Part of a small language model's weights: LayerNorm before each block.
Each number is 128 + 24 x the weight over its row's rms, rounded and kept within 0 to 255. Layers, rows and columns count from 0. Numbers have three digits each. The size before them is the row's rms in percent of the matrix's.

# v: layer 3 attention value, 192x192, rms 0.112, rows 179-191, columns 0-63
# o: layer 3 attention output (transposed), 192x192, rms 0.249, rows 179-191, columns 0-63
# up: layer 3 MLP up, 768x192, rms 0.269, rows 0-86, columns 0-63
# down: layer 3 MLP down (transposed), 768x192, rms 0.203, rows 0-86, columns 0-63
v179 101:129184132120120139100104153161104124138119152163123166123134117104159110125143097085144107120134115103148160140112098142148124095064113108137111162177139135115143130146108122112106129137130087
o179 098:114062125131106124108156102159116087143109115068129105120089126165135109126139154150105109169160143160079080092116137091132134122110072105115122113082118110128155109140154122120102140060117119
v180 121:091153124117100169117141164096143138123159093180130099110123136185144167177124163127161110145156100123124101125109124113113086115133127068125102162108134092113163111119182148133112117149147161
o180 118:117074123103141151171141090103122151128107176078148147105142105086099131154112136143080133140137111120150148138133135152106174156124120127150127096206104150137105131151121127114109126160128141
v181 110:113139129128092128117132159120093168105091153162134104105144135117162139121152155103097156113148105114098187107134094137166122089099123105137096090138121172131124172126108139128138153127179142
o181 103:129129110101134142156168127107133084170161105095096141169105122077149124148111111112115139161115153111156086101131154105103130122103149111143191147144105123118139154152155107110130117118097129
v182 110:094162119114097133125134143108101202151117131158108118107086142113179135146131148114135170130159114084162117138128134125139101108133088145139105136113122105109126128145129135147120125131156128
o182 100:110140105156119143136067142096118149117140114113148122159126135143093109156113117165137130136103144157139141147164142098111138124112162126106177102172120144157130144145158117100145123175119142
v183 109:179156183126095063129120125096150136100149093104149114133087123129149119103142116139128124120144173099149121134126078132147092119129133156126130146148092144142164113131120116198114104099140197
o183 108:110128116130152145108148116120085147126106141130129122170136145163148138127137134083139142153119077153112178122100176140125134148095128123100137091134120117137120128151165141108135104176179114
v184 111:119122130137145102159153159137142132114097130123111173159083102101117137074149168125098101142103108103100117155102147110107127167132159108092130141106141093112082142139146112123139119156104081
o184 102:096129152116105157105104102116115129118135153129125116122147119149139171191136107095154102100085173151149146121107106112174156104143129122122110134091130142165190129157146121129122195101104153
v185 114:089106183121123129129135127096130124120146119122149111146100074139119121138119137120174152136082152151130158131127149138184134157128132110133164139119161127124147137109129144110092131131147092
o185 103:137155051134104170093099162147118119130133102157150127167106146105133137112141152164081108078141133093093076148149102114124126124106151141150157123124129117101098116115155147133164116120134139
v186 109:127132131085129163154136122113167145133167083114168096113157124129111113141141112073089120160151125086165106123141105110118099175138128148112139178074158112130114105127139094134114096143165120
o186 111:144083127104122136084130125114075132127106194107110134114102143184133140097128137134167138124113129143129170134136166139141161127134116111146117099153076140131115117113112142139140175154094166
v187 099:098119157161138148140140134135138138149106124121119134146151122126090115162210132160164139113114123121110093155154145131091133102131101105115166177132119141123147137165137156163086134165110127
o187 093:127107102107129090151160120171136129112126116122142116110081162141155146119109104145169147111145114108147113161137114095182139151123126126133072113132163162107147119125126126155151105122170086
v188 103:078110110110119103109079117118124121165101122126166091131109125133142183123112137109123115114131125099077098117108157170152130143096147162092122128130148097090139116158142137110140134157125133
o188 096:180183118121108145098074144087108174086089120135109143186143115106121129161132155118118104102125157121162123115186096141148157126145166100136128110140075105148112157127130121101143129133121101
v189 118:159159109117128153087129137158092127131151133117181119140166092107140141151107119127159119153090092133147107133135144108140115138102094066160157113122121108131130097166119130129066104125086121
o189 111:082070121160111104073138122148176127119109175122124121150107147163124146104121112145091117132176151131102117156159112117135101170142090119117110147131108141143137113119159117138165102127137174
v190 132:140126121113181142126140118153114132151128129145108133098160113114156108122156152098126152135138168106145096105135138100118151125159103163144120118089142100118121117149144074138143096102208113
o190 122:132110154178108113115113143101128157098150130079153136078135134151070124130110118187148123171134120155156118119119163142125149141131086125115126125124131145145119112108097136103129173170045140
v191 122:111142136141128163134097082122148122112087148167135092076164110079135124120161138104104186142165130095130117155150123153116094122115137129155115110113153105089111176119138134117141117096158138
o191 116:141098129103116136133152157129110122128146115127132143198105143089124118147148080121130110131118136139150097120133142140111199173113130127104159142156087156182149126163097110134166168135102149
up0 087:134137133133092147127132115141153110083121162149145138130149161088111092134113133101159124111138165138120156165109161138111106139120161112096129145139169065104116122145151141088093098176147133
down0 107:137156125151137114114115163165096133123114118121146149115156159119144149146095108146135161105159162144135121138105160155126140110098135099099144160150121125118163172107129141087147115055125110
up1 138:146053099162101114130160116130151129125141115142157110140111093090120137141109150157107130153118120142115145095154160105075155105121101139107127156106076113130129106151098150165108173082117154
down1 126:136134121143145090154123159157092157105074137120114119122094100118164126133086144153122107118112132168169166098133134116128132115156142111094111168080112120114162139119132151131124129085134122
up2 102:162107151125090123143134132143107097137081149144136164114113090121103082145154148123134136115159134156141158129144112171114153150148112110143148117126110064111089158100127123109102122142133085
down2 108:130111122140123153115150150156081188150148154102081184134139135137127083083120093123117133165157165110141105149128134121130139100104123128092107139128094150114124181144106138095113119120092115
up3 088:179168139115098096090123101117124122133137119068128128159154106137164151134162123164125131155111123093131141096144127133143145097128128130150113126123138109142116104130109120076093128092160141
down3 102:114106089128115119141112114110118145122117128148067162132120149172115094175112134183131093134171140139123122148159112163141127160131129092127144122105114112133144131138107117176161127135154169
up4 087:133145191176112128126154111120094174100110120149103162098119133130106129114141107121122159162109162125153109109120157101096111148118116090094125119144126154122148143124116126102099097163127126
down4 090:135128137136141112126116164129095158105113076144095107108166139142130095094117091125130139150103127137145092145136157099122089150079171113106101097136121148135118129126111115142119106147100125
up5 091:126134145146120104109142112124117170136111148117150119126116096130120134118146128155152126130151106104119160141124129074139144153107122092149085124125115105203146126119177140092162132130184121
down5 095:099144130146124133077108136097127105114093131172120135122109147122146140117118150134142110134132144100091099096147090091160175131171104117150130133106131101100129105102154106142127123117093136
up6 091:106161168169094111110121142128128092118143187130116135135126141142099137093125119106128124173131106151119120121121156124115101119093187122147117142127125080115120136139182149124117111086195136
down6 083:111128122129124112112130110173142113104139132127110099103125132133102154178138136105129126128071161117137176132084144119121143092144106144150151153080152126127120109152139146098070087103115124
up7 161:121108132173115152153101116107146098131143082168085118107156100081128120147160124097109101135125150141095132132132150157088125158151134137136139100134155131172134072111125140131089144133120136
down7 129:169133134131085133152102126120157135144114166154123123128120180157156165129150131132128177125139128103145134162141080128122104179112112110114094172099121178100126128098139157106120107131129134
up8 094:133101089104148131141169122125135153157146134131127184118154133145126091178134142072106104075147154111092171139109125113115178120106120121159125134110114078091153113131118105151120102123144143
down8 087:145164138133099124117130163144113127141123147121115131119186145094100154158126161095125107093130136136140145154148168198123140119152136125163099165136122163095132136105157112191114158107153127
up9 124:115142158134111148094119087096105174156132159093113114107158107129109128120112136108111100113162132165139165167106141123142161129138109163146129127152167102137090136148154179154095152159101127
down9 119:118088135159072137153120143134161120151164153116124119127149110108113119130142124153075109124150103149132159096140090160136101080109127192108107156141149164131085089146156140124161169131119101
up10 097:118148112182132132156105170109100107092128133129128142131115121128180158125104111097132072120115118093158139115117167086141113098134093110110088129108139098108140122146141143135096120077077106
down10 090:199157101130108151135141146160125101106130103127127168137092146123153155119112107124111135155118068102150157152172153100103111171137126112140118134136132156120127135145114139144174136140131121
up11 094:148121142137132109083126126097126130148176093173172089146136089137157132112152157126118142139129090147103126115183102157137122127135150125127132092156101117160085150136122121136109132104166082
down11 097:163111122157118160151118148173133144113142129099147136096085102086125099101171094166135157143119176131094114151143095089116098088124124075090171096088108087128125124141100087115122097128116103
up12 084:123115156151126107143155122097128108143072105122096108136079125131120135152154109085112143127162116145114157123149132115133143151157107135130091136140150107177121136095121128104152105103155103
down12 084:143089135107071137071121111130120138122122141139155125088097137106139105095106124114122161163140113122169126149130157115122157171136135110156147106143119136136170092137148146119162132117111106
up13 099:132137120149124085158151107102152079112096113139175130165119110132158086134118124125115163084121110153113098174101158108166139138122134133124159108123105094129132147147119098115166127113124120
down13 088:093140141113128121119113150135111133149151145120177136117123093156139137112168118096105099156131116145120163160083173122127075120113129118142122104094102110130117115139102105107122191147116156
up14 110:113186113107146158151183110159109135123141139137102100158139105105117131092172165146138074133153124134096141137125085126122125143143145110156119124121133093135112132122144152102140111084144127
down14 126:099135126128140162144110109089109127106148150117134135092126127165100141148114128129137125157125124182087120147118125127097163132107095133103150144146118119128130121104104106078143135130122148
up15 083:127114137091130077157104109102106132138134169149117125132138103116160097107129118167116141156109123126154116121103184129128129144093083092115149094137141128088113098141137126120095142132173147
down15 093:101118084147164091153160139107144153094146176101123099110154140119162121130104101122134114140107086132164140130122138093155160152111122161101127080176068144138102156109115124112120144131112144
up16 088:148136169127120073106090152093106152129157158142112144117148139136135115128107134145136094106135151105124095153095136160158120126080132113095115102134122108096128144113161138130087147161099136
down16 089:134159133098119101119106166098168145132160181110135158120158134127133150146154125119146149124164171079127129150082122170131160134055105122114149140131102096113124120155138131123122124119129096
up17 093:130121141145122115151136118109096128146129138116159113171056117098159104129177122117151147131118118135113143148105130152094094149124097124142157134145104137100094118099125141087123126111189115
down17 090:163141140129124159107139125143133105128101129157147133196079140159138109131143177161118099107132150129143139131149156145079111141147122106125107143130137105137132085103134102127139109147108137
up18 084:123106166136138121086137093101127107143098107125123119115103121099081106131153132092075152123138113135121102169124127124095174121128108129137135132140128109133090145175152099115140108141130072
down18 100:151132163143141106132126133125129119160140107109126108099132135141060175130144141154173147141164135086133188163099146143125088111160115100119094179070126113119098089117141101117135107174147139
up19 083:108122114132129139112127107100129146108124156096124134107153074084114113138097159126139127168103120133140118142190132118129117163080111140111109096164086125131111152128145098142159121140155126
down19 090:151162104173137142096081084130071174124144086143123140153144131130124119100139117099102113176153119104111122118129117129132104134075092100107121148130102132134127157153131208170137159119127121
up20 068:117093162148124126098127120132160129144115104110139113133127133113167112111146102140128137134139100127167120103142149124146103190143114140116090105153144126135075152095134107088142085148126146
down20 077:112116164109145142103128107114106132143114097163130140134149081096146141101133138127117165128118156125095140075110097149152096134127128112120113132154113131145138119081151170139149163120109146
up21 076:100168108133120111136110120054145138186123125107124140132119066156155144111106150153150104134107169165101153110158108110134145121103098120102146105146140115117106151093159119171081144087182148
down21 080:105183163116140135155151123104126133134142122139146122144157174118163133141163165097151080150139144109143137116130139092104149091113132128142146126096097089119131138106119129126110143162136097
up22 085:118129130130113128122140088104123160125106153118135159147088116176158116138116098107096143143151131105154137085137112102171147093090111113140087102083139151127107099091131143153127126106106133
down22 102:121155118133134141113165107094138095110138109120185086134169143148144148171149123148127123107106110143125130145130148111146141141136133144163134114110154098148111138121110150075146145112118088
up23 126:164164119116124117141131102102130148114107119129122144156137161136141135124132096141139139118158163087128142094120095093123123067146121122117096093151168157140161148051154162133127123128147144
down23 109:117163104149153076079095130149147127143110092125101142134116160143153136130147111095147110116164116092136130115125130129092120115145136141132159101161181175127159186100105137141099132108148131
up24 113:184151090155129173145140107107081101139144138111122161132118080101135140123089100124126112122130098124107127131074145113094110133117133129112122106144135118149128214131134137154112154147115117
down24 108:133098092145141175135140131136069144135115098164106145155148060124103105123101101142117081160105105137129142113136141129124122159120120048130127160116140167154115151163120118166124204142142147
up25 160:134116081139154127113171070182124131132100085144120119108123088150119124115139169155138126125133085135142148140091088094149157124142137090142104082108156099122108170120124149097132135114160105
down25 147:127108156129125124113100099158124142128140100142117171145072139117130163135165121158122176116122121110130145161099121099166109095153132129152136133154081165103132107144162142172216108119122134
up26 073:095131133124124149106111139154089094135123164159128094155111116128094147108124143113097114139116132193133153142142084124112158118115111142096143143122123119169062170121152138105144144064112115
down26 084:154166100122132154127134133182089112170145126108146183129125093098127119148088102094129126105147111158105129153090124143140129097124128176128136149157176162159090168131157130102151126120130090
up27 081:139139119150110124174138147119111149084154107115146077147156136090145104092104090088118126115123124153159149113175138154096102104122121128144116109115114098097142139167108123127095131177109183
down27 085:158129130158134153150102146127126114116133137111135122092107119145137118148142090095141126165129074113112116105125127124106154105110112090108125145188129130152158104135139144088065128098152141
up28 129:130148120108151112080134129137122136145138151105158145139102121105099052174100124116108157137129099094146137146114174153103110110125132128143140128138181086096091121114145106125106115124122103
down28 139:158136175142115095090120161156108117190108109109161123137154115111115104144117107122172108124120129146129124124140122150099133102129111104125148157173167148124103130123122139137142130106111161
up29 145:137117160135151110102142125112102077127117154147149130168127127130150121158196118161187113117140139069116124107136095143074123160156117130156104114133093135137141140123139087123138109156145156
down29 115:114132160131152111101144130126111098115126147126157130135130142150134136134167133147169122106136146066097147120141092155091130203146125125177120128144082138121109146129131071150141128146147146
up30 092:148122173089106138117117168143155112162136135085055123109125099120149093184139140107101146096124122138154133139129136115103126121094089145155115130151125092141098139112159128137122106123130120
down30 092:145076096133157128124177137133114102112137144177136142133134106136122141140149100132104171147135117102091107145128120127098123119144107134076098146136124122117140142102152126134094117135095148
up31 096:083125155115129119127126116109133106101126160124189172150108126091126147111094159132105097107156104115135132172145127117142141120137145142151143136155135090138121103158154088138116150106147100
down31 089:107127167112146157131116131128152132132117130141152147132152166104093107131112125109145112127127124174159132135142111111145165131171156120139149151138138122100117087174094146161112140171127103
up32 097:108142132112115099091182094086140167172072141096135083169101136117159070107113115147131134101148126133143136139123142100158111137113104162156112148139139120115119135124151149148158100113148120
down32 095:144148099121150097119126095164143136136108115099133164129137140155133172131123123124106137135088121102116127165118125113132109134135161083095110133131079106128138127157104090150101093104123111
up33 079:161149153114114158079108152135113154149095113130127119155114106148115166143148138113140114113136109171149110183128155139108119178103107091172092114133133143147091136109210169063114120108126114
down33 091:144124105152124122112136101093081114128136169145141086103132107107143150119082141108134098153144124121108126150101130170103086090121085144128124097158117108180137177146111120132154143140142136
up34 084:144119128095110125181150154079108125137151141109121112121119145150131101139111087133120145119127095147096111157116130093125080095125149137123153124134121145102107160090140100147131137121197132
down34 092:135111153122107106121144172098109103167181105172138142135129117144110116146123120122133118085137084105126131144074097115114119164143122155135163142169144163087107166112122107112087147118139128
up35 114:143091131109077108112164143147128133123146126143102128148139155117157146138118146137156136132095127175115080119125128119128135133106152080134155149163130120165129099151118118149109127148141131
down35 114:156084121112112119146141120154140149122119127140095157138128169114152152132092136124134174127139155167134098137115098127132128080137169101204098104191128112177111176101113122161132145152149154
up36 084:107136179129147117117180100124105132153110114157123131103121158102101133122139112142124125143169110143132123116133127104065123138152146099156096107127127159144138141133156138153104112096197129
down36 099:131115181122101138115106110129086135112121138118151134098153104150091127097115098155131115156157119133127113090147133138097128120120115120173138150097149152152140133112107075096153127150128127
up37 130:156168140118157113124078125132135152054125173159181131113140144097095118119137103109141135102106098152132101079119127090115150165117166131123123111109130114140125109151144102121130148098148125
down37 112:158129150103133077146128183160144136158133118079141128108129178135137185128117143126115068120146181124162137112145109146144102106142151085121118084112105114134157152129132096180137117170109113
up38 119:102109098119122118100171123123102077153154117112123111148135118173094094131107114134095151092138113146117172134123113090120090161092155151127112107139131152184120111126123119132135151114115118
down38 111:124079100134133123072162123142155119149139126101101139152113076133145116151131135124143125132126114163148121144169099110174089125127130126142099125134100147062126161131148140127131200136132132
up39 096:128163150119137160068103104176113100132156143098120101128166117151123118151181134154140120158127124141134129115141147040144091128099118133077125122125147124146077125119085154156080133131120122
down39 089:130153171119109158131134109173161094159126158111100149105166117149153138142169109088116122152120103136150154136117134112106110134113097113127119175115134109133089173151144111145121139127132075
up40 135:068161112113135122110127131102141122120124136118119131126132088126124103179136184138176126074137197140166088145128121152155131122165148145124125123128175121133142151099144107149087116155170087
down40 119:145123100122143148130156129112162135162178126134121177124096148100090124140120090123124127146126171126101141122139130133159131128132138100074130152137146138129134115132164133108131142082155136
up41 093:111138111124121149122163094153135102157133129088150164133127130121111135143115156143069086143112131137140091137129106126134101120108124109118141134164129127109106152110082146168119124142143106
down41 081:115145131144111171075088130149158083175126175115136141136113104145115147141120118155097126129131125129140083112121126102165114134119113079137179082159124110118130140128074120146174159145141109
up42 108:148095101087127146121128156124113132126113154089126069127126148150135122102113104088150160100124184127134144133104149124122111151098136159166155113155131150121140112139156122105117130152137168
down42 113:091087137140142126095172110104117128142156102115092132185117115140113127119147136118123208094134137156161151144118139156180116152122147134145145117133169108131118103142177122116082109123102151
up43 075:114143161145114137121174141115127093158106089148112091126144119100165162153115117128124140111097111151167105110186112112134137153142164139068097099104094146109136098106161146126136102170094140
down43 084:143173144129155097120181142114160100139128169112113100169073133123127120127128104119158135098124100107113132095164111130110127117100145127120116148112132137154167120119112130139127140133138109
up44 085:129088151100109137122087157098139149119145159179125148153157090132156130150117158096104123117124128061154150115048142139151131143183138120129092106116148119130139138117113132120110149123170113
down44 086:163150128132158142112140122124104112107139135102128113171154097112113095140107134098110138157082134089203117136125134145110146157104129140136132158131076125115133183159131104164097186122108124
up45 153:079132089148128160131114129121097089121116088127126148129144115149130122090167155155099116100136083123104101117130139099105146136124104151141125108165111148164123102121144134123139125058139106
down45 134:122113120110136135116137138133128113110137104149122170145129127170103129133133140113114133122154134132109141153131155122117116161102115154135122144168105150120112131136128135151146097130160132
up46 064:123121141114115136135158105126147102140141156144150136133091118110129124156148138144170122118144127141131128092146134138135182128121137124166118121133125119164141132116133067161201138141123082
down46 078:127107120122105114161116121098141129152101130167121128109164137154140091125139138100165128136114120116139138185124093122135142114128063141067121119050146138112095187106114126097088144118122136
up47 071:088110151120105135134137088083097142137123118153117074092115063096137105158143153109132140129115104157174147122142134122160165133168125117143082128159116118154114172092106122128148132173111125
down47 074:143117073124162119141103121125140123135145129102121084140131146126136158117145105111118115157107121128155125152133126154102147147164158129139097088125113149095161117147101157098142108147122138
up48 125:135148121109157133072103101126088100154181118158081150139130119106099167133140142129137161140115145128118140152126129097152125120193133092138097133117189106169127093093092119127096104141118096
down48 112:158125078148110103110108153193137131128126096134116115112122127143116098149152133099153106162147093116108120077148115148110086139126088183103135152135127127122112133148146197115128142172137121
up49 089:125138116097142182125124078129098164097113145119077135108157151146141151130140127134113142127088103124139127113074121122136142147090116138124142118093141077152148118122169130123119148110148157
down49 087:109147085113128177138117106156108149151176143154105125089114148115120135111130131096123159100134095174120157108115125168078124153138128119165141121100195093104113107127136115129113103102164073
up50 076:082101165127136126130111088145068165101124098139100123126086135101120139082116156136143176120152126102134127084135138099141177103082125098092147148116182116169115175116122120111089150126123118
down50 090:165098127108131129144132110149104119138113133166144131155119087126123101136170133110136184125141150127080099068081136128125105105109127125089117154129114166141165094078180098154142119089115116
up51 105:151128163121142118157150130120133094143164141165134126124163139115120150141173152121133104165143161123165138138130145109155140157135132085133116087126152102119164162145118115103174136141115121
down51 093:116131126109115098107067136110103164082113112151117157109121143096112133130101096123155139138134172149118102143156105123126138108141148153124137146105112129156122126111117130156113105147126153
up52 088:126143159125147133154124123102102148155113115200128109123077130158120113109156109165126100131122144116130138136128134118115147130149115096103156108142131151138096148119121100103158121131133144
down52 097:168153124148102152132131170164068125081114145136152094123102166123136078106140147111136123125130129137113153154121116083112097139129100109175125100134089157129127085156124127120118096136135095
up53 099:111154129132123100164120126135092094126162131101138135142101120117116111123164136128099117124134113177173169120115113138158175097126109125106124160115152144090121145105091145087139093097136104
down53 117:112108129147140114142112098090060130132139113108158122113130124144187111154138135090103103148117139120153158076141118139157153108115105141155137161081129169118132168130125096077157092139089078
up54 091:144141106162122108140112087111122047145089086104099116136138097144088099091131137108184128157116165096129139154143140192110161111130111117164175122157126091138112134114107155129158180119114106
down54 092:150133096147082121133131144070113068136090094116081128142152118142165136120121140120152106091111131130096134146072136105135147152128123136128165104157121136153127148110156133122137183144165146
up55 088:123142124133102109092095169157145140147133143149153105155096114129133076103118131131122127128097051172139112133144146153121141124127136117168111134134113115140127122105105103155113118098129157
down55 101:164148126163126145110085123152126113144199132156143128134129103108142130144116129106129102088156132149109126129142103180081123119151104158117084149092094168141153105108108150138116139087173111
up56 083:163138154135127132094138160126090130176089140121155149146132116118119144119183093128140131093160110157125101132112154124102149137088124136188125152096139139146105141099144133152135156138125157
down56 090:142120124141132172110137130157088127092120102139125154167136112118115105121159089182140099079109118135087134075144100127114107134113126129111090125108111182101132157121130118090119180163103178
up57 097:116149095138099101107135108135151111121172069133122129141148110124127087167149156122156143140136098103108097136150171155094181130125150132163092139157122136128157108115127082121129155127138105
down57 098:167136097109092127060135117131130110118096087140150131158145098124114126156130164108112102141156126149095121138140120115093152131137151109152103159163101115155136086133160149115141126140158127
up58 069:117136123106116119173156095124110132108114101119124136180144102164100091079132155134129137142132064147141151108152157127137166146093154116151146128126146125154137141082118137088139126134141148
down58 070:138119126124094149110134162144163150135144101094100113107119142070114066088111126084078135111166144137139149131109151148141146139138118118150118144100131123126132092120119167112160109170147116
up59 082:132111137142112084088136104144136127162146145146121075183115131127136120151135094161183142127082099151113120139119136117074149093127165105123121100139152131134166139140138116124124081158152096
down59 076:124101114130111155126115105161119107156167124125133092161141171112140112143136117143178129148126092122116107146144110143124121091149140124150118086136119119103124100139110110146125107104135103
up60 077:104131157136110126049124129160159095157136133115108178137123135158132109123143125161138083153138105149100107140125143128158173144147115109122104124086125104170115121127124170121088095116174108
down60 083:131132056130138131163099125114104125138134122130133118122117090154161100113118113141152141115122121155116145124139149086110125142163143173121094128122111120121091082115117168140128107170148154
up61 077:135168130174112151090116123097135158109138107109109113150141106098106115116104167155073086145095111115140149151103149129153146114181157143163122129105084104145146127132146144107136162157122099
down61 090:091142152160139139114107111163140167101164095148147120136123066114107139116127130125103104110106114141137161125140132116147148157119167116103097103209139105105135178088126140072070116126136141
up62 088:124106161090126147168123127148098142151139087147142110137137113151102126120099122106129164090116100101112130161151152107142143075122145142116112094161136123153134158077113130160151111141160118
down62 086:115123113136083152122095139147134102148185098150148107121141138123109122119116094095133175115102148117155115075162105101150152111122078137143173128114149124161128081140127111122160117140126095
up63 096:145134119143150166139072158106159128114101132119121110144094116111112102105118127132164114143130100138124155117164129119083132156168130137121095100137136119135097166151146168118131169069103142
down63 097:136152140151132124133161142100099143150132146132084137124140073152118089149142127100123177137171137140094112146134142139151130148137108134111083151171135145118109166184161083131143119142137128
up64 149:116119125137144113129121145138105096122149103139131109143132110117128116121141151122143114133139133158162126060125113127127104106136145107093123081135092145159129156094158139134104108087134126
down64 112:128106131088152111133155073160115131108119145072170139150154131162131121124132115146116102165130147093120139129122078113137080082121173131099159113151121148095117092097101126127138139160166118
up65 115:157147170111111139158144107115084128106120072154186140108123146153129108121120136152094144135088143092154136117130142117134135083106099093143094125143123120115131145121165135150096126158085127
down65 114:103117145128134121112135159169126124156146128087137135100138168151120135133124097155140118132130111130123144119101156159093160124120098139165133122132141137160099110162086116165135144143106160
up66 084:110128131143155158117114082131129116118090157151142102165109144116126150093161088098097130161128128122134114166162160110146121115138089085143091117184083107097093156135097115139114163158137115
down66 097:152123126130127176128157135162144122140183117135103129131138129125152132140135110155105126130108166141122122187132104115103118121104108148123144154131107157177117200100119130149138146109124135
up67 081:113114123121072091151144131062107149152083122137103161171130141150122134120136134122153156128123143134179111131116109152118139153100085151107142137157147115118126123104163128124132150171166131
down67 087:134160095151117081144105121088104146116148179072144171127126127147162116180162130163106132081107122107197134098158151112143151142148073136131099135136096141089151119085117103115115142152141120
up68 076:120132160123143134060142103163114112135110115136112107156143112117125145152130099134115125130156101124149161104104122134108174137132162134095175121154128087142112144149165087147131131107096129
down68 083:158140147107110180099120130116115056151129105132121103160132174103152091171099134114137161155141111146084118123103141145125112105096104103118126136108110131115120134133151121133138119102110120
up69 087:115097160138187147126131068149129133133139146140161124173121165154113139147122157146125115134113116165124155140151059130127131114070154159138108173128146102129140136132142136128160126120099141
down69 087:175126107128122119124124104122166158111108124115154138137128114131169124136158125117111128122143116143132122129182061143161143169112144159114102135135119073123102105148118131103116182127136110
up70 064:129120179121139078115135132121132163111127133090120127152145107103135108108161113147127136143140135133125164091147138133094119125140134164161154140113144092110128183115125122129136111128126153
down70 073:130152119139151083105092096113142154065153124152158134122100093122151121140157116147138100125139110165123142108124109151076132136120114142155149151121110087115081076137108119145161117135131127
up71 089:124121162141145110115132150194131133134141158145092127156180112113181138128146152123109065120193158130195122107142175123166101078108098147125096142136125116167132106162093108163084133153154154
down71 099:156131150169111136118118107168148147141210131153138123127131168139133150141142121118091113125120115115152125089100117104111114131141145108106186114165151103130105133163133091123143131156144137
up72 136:126121094169126142170135111103117155088154143082140154134130089126112133141156151124156154123130095136130141154142169128120127115127140133120136108141155133113172133161153139097125087135147087
down72 122:165120124169127147106134134114146112104118115106134144109088162132127143154112181120133127121163152120145099113113106142174159126087102110133117116128148133117165144110112112084170119161109124
up73 085:155124081106152138104133174130131163138130104179147130156147103113146103154159112149102144084139147119127147111082153153083142173094156114131133130112145101143142139132123131150118124118157114
down73 089:117142158125165128138097114111156084123123106130144162140132164097145134152161111134118166116173094136146090145129076161148119131111129141126122144132143109151144131122130136124116167131138135
up74 086:127087132174094123093180134083109170081102139110114168156112105115129131143133130167106146114109128144111164115109141139107129168105147146138124121116116071104110108118130115110127139128132134
down74 092:128136127126067139103186131134127118089080153119114152158112117111082103148137126132120144109103111149099147134133112157128138162086130139132111131113117097099112136136105168097121155130141153
up75 056:142128135129087121118124168118104165145087139161126152110151140132138125122123128086118078142114125115143093080181107140109117159132120142142119197153144101112082130123124137114096122150186131
down75 073:132132163142111129077121129097155138130154134117143129093150130154111110105109152161160064142151087102072078138116115176133183153124113132164119156125127086151124103108085142107123098131120109
up76 083:104153149140112083122166136099119152082140111119159143189092135114131110130142166109127142155146113137177107157139135108117140132127132092115134099109123109130130095118129110095164114144126159
down76 095:145127153149166093120141140124089156105119092121161113148141086131084107168143123127121104107044156066106121157139146145114117093139137127166136133148073164127120103110119072161122150110104124
up77 065:129161122163101137088106104100103109135145085098108142152122138137183139142070142132094156157137134153187102111125137109120127154121152086101100104126122105130137098123131130123123126079105117
down77 080:147138107118084113162143106121138143147177103106120118125151142113160129165109161111153086123158122145108117111090108077213124151077170123072126120137110149139142142123108164124098107123125138
up78 144:122141109100141105110139129104144089185089122134145112141087146102143118118120140187145130174146141111116112154114097137125132156139141133173104098113088147129087094128157149140143131083123101
down78 116:130127131080162084128108126124146119143079143125140100076107101135102104117112140157148159142173139130107094127085136166181112132117118141101149167068154156158144145183189160173142137114120117
up79 086:125198076109091108134084109155128106102147125157109193151108071101149089139126133132156169124168141167134106134113158108098101140088136120131141134148104118124165127141121105149155127115130133
down79 087:122116139122170128127122169167160129140175095133118099132147128154122116097124122077146120131101147103119113125139126116136128167112145122113140102148087143089164123128148123126097108083124141
up80 081:111178150154120107132126122097122156115130152132139128118143129078149151137142151113137127145153142098171114133149142104107098100158146093129122135106151139142094094084142115135137133138166158
down80 089:119128100124113104116127162078141148112111157129163143133150123136178135164148097148099107114089134117149094129144097134136158144102142101135107134121141119098152130157106144096149122110156120
up81 081:138117100114115105053127141154091053104112129148179151134127134141139138169121106091108113135147101123094097116092162155102159113129122146127147144105158082141144110134091135134145142125137141
down81 092:161121121125145111140137121160137160143136135102152177085096136122121120141110114104143100126132124153096110122142149126135140138139107137133101124135159123136121153150135141144110123134148094
up82 103:125134104113095105144141097093158100122134133103142156147145157177111126146100137117127166111135162082105073152127156140127164109122072103177148119116162137156151110094079139179149162151160128
down82 082:126150116098118109135176104101122101115141138095123153117133175143081132150110136134096161121144170069132096151096145120104156134123104119159125098149167122153162127074080144140121156148144112
up83 081:137117109132090115104175125112134136075094133076115122101113147087135100145181171112072143126157145118141161154135141117128148087175171119118101117143160106109132166100074159110139139128149116
down83 093:137140106097143127135130135127133137126124133150140124106140125127162080140072133123100116156115161120140120113162149142125147099147147132170134101123105100099135116172152169121117097172107147
up84 072:178121181095106142121149118153100143080136123153096133119095128146099089159118094145167161130163123118140150116165137164157112107109154103099095097124111135161096092096132156124122104139137105
down84 086:168161141118101149113111123111110132153173087130079143105130150186072129131120151130155079193140116133117174126143106128140139120130129121109188128109151187116095130178128123134123114114133172
up85 106:115126068121091112095138149127134107146095116153144150136131148161167143088115185110110154117130113121159171104077130089097136151156174131151123134114157098136148118182128123141097105158159114
down85 104:095130105126110138123130123126123100159121137175156082142113196178172088096156155129084102106129108080135108114134135109108108114141175139123118160127138155123163112159134136109094119154131104
up86 075:116189102093106123155179139118088110127149112147171101137109141082143110136121126123122150122130133077136127132104135122110162163128138104111083142156126076116098153110155129144134143101121097
down86 091:131143159128156116116138111134096121112140123141173108090167088096138153161173125098089125129148101138150131114137122118093150120095140139127156135109126129179138139124152142167138136136150123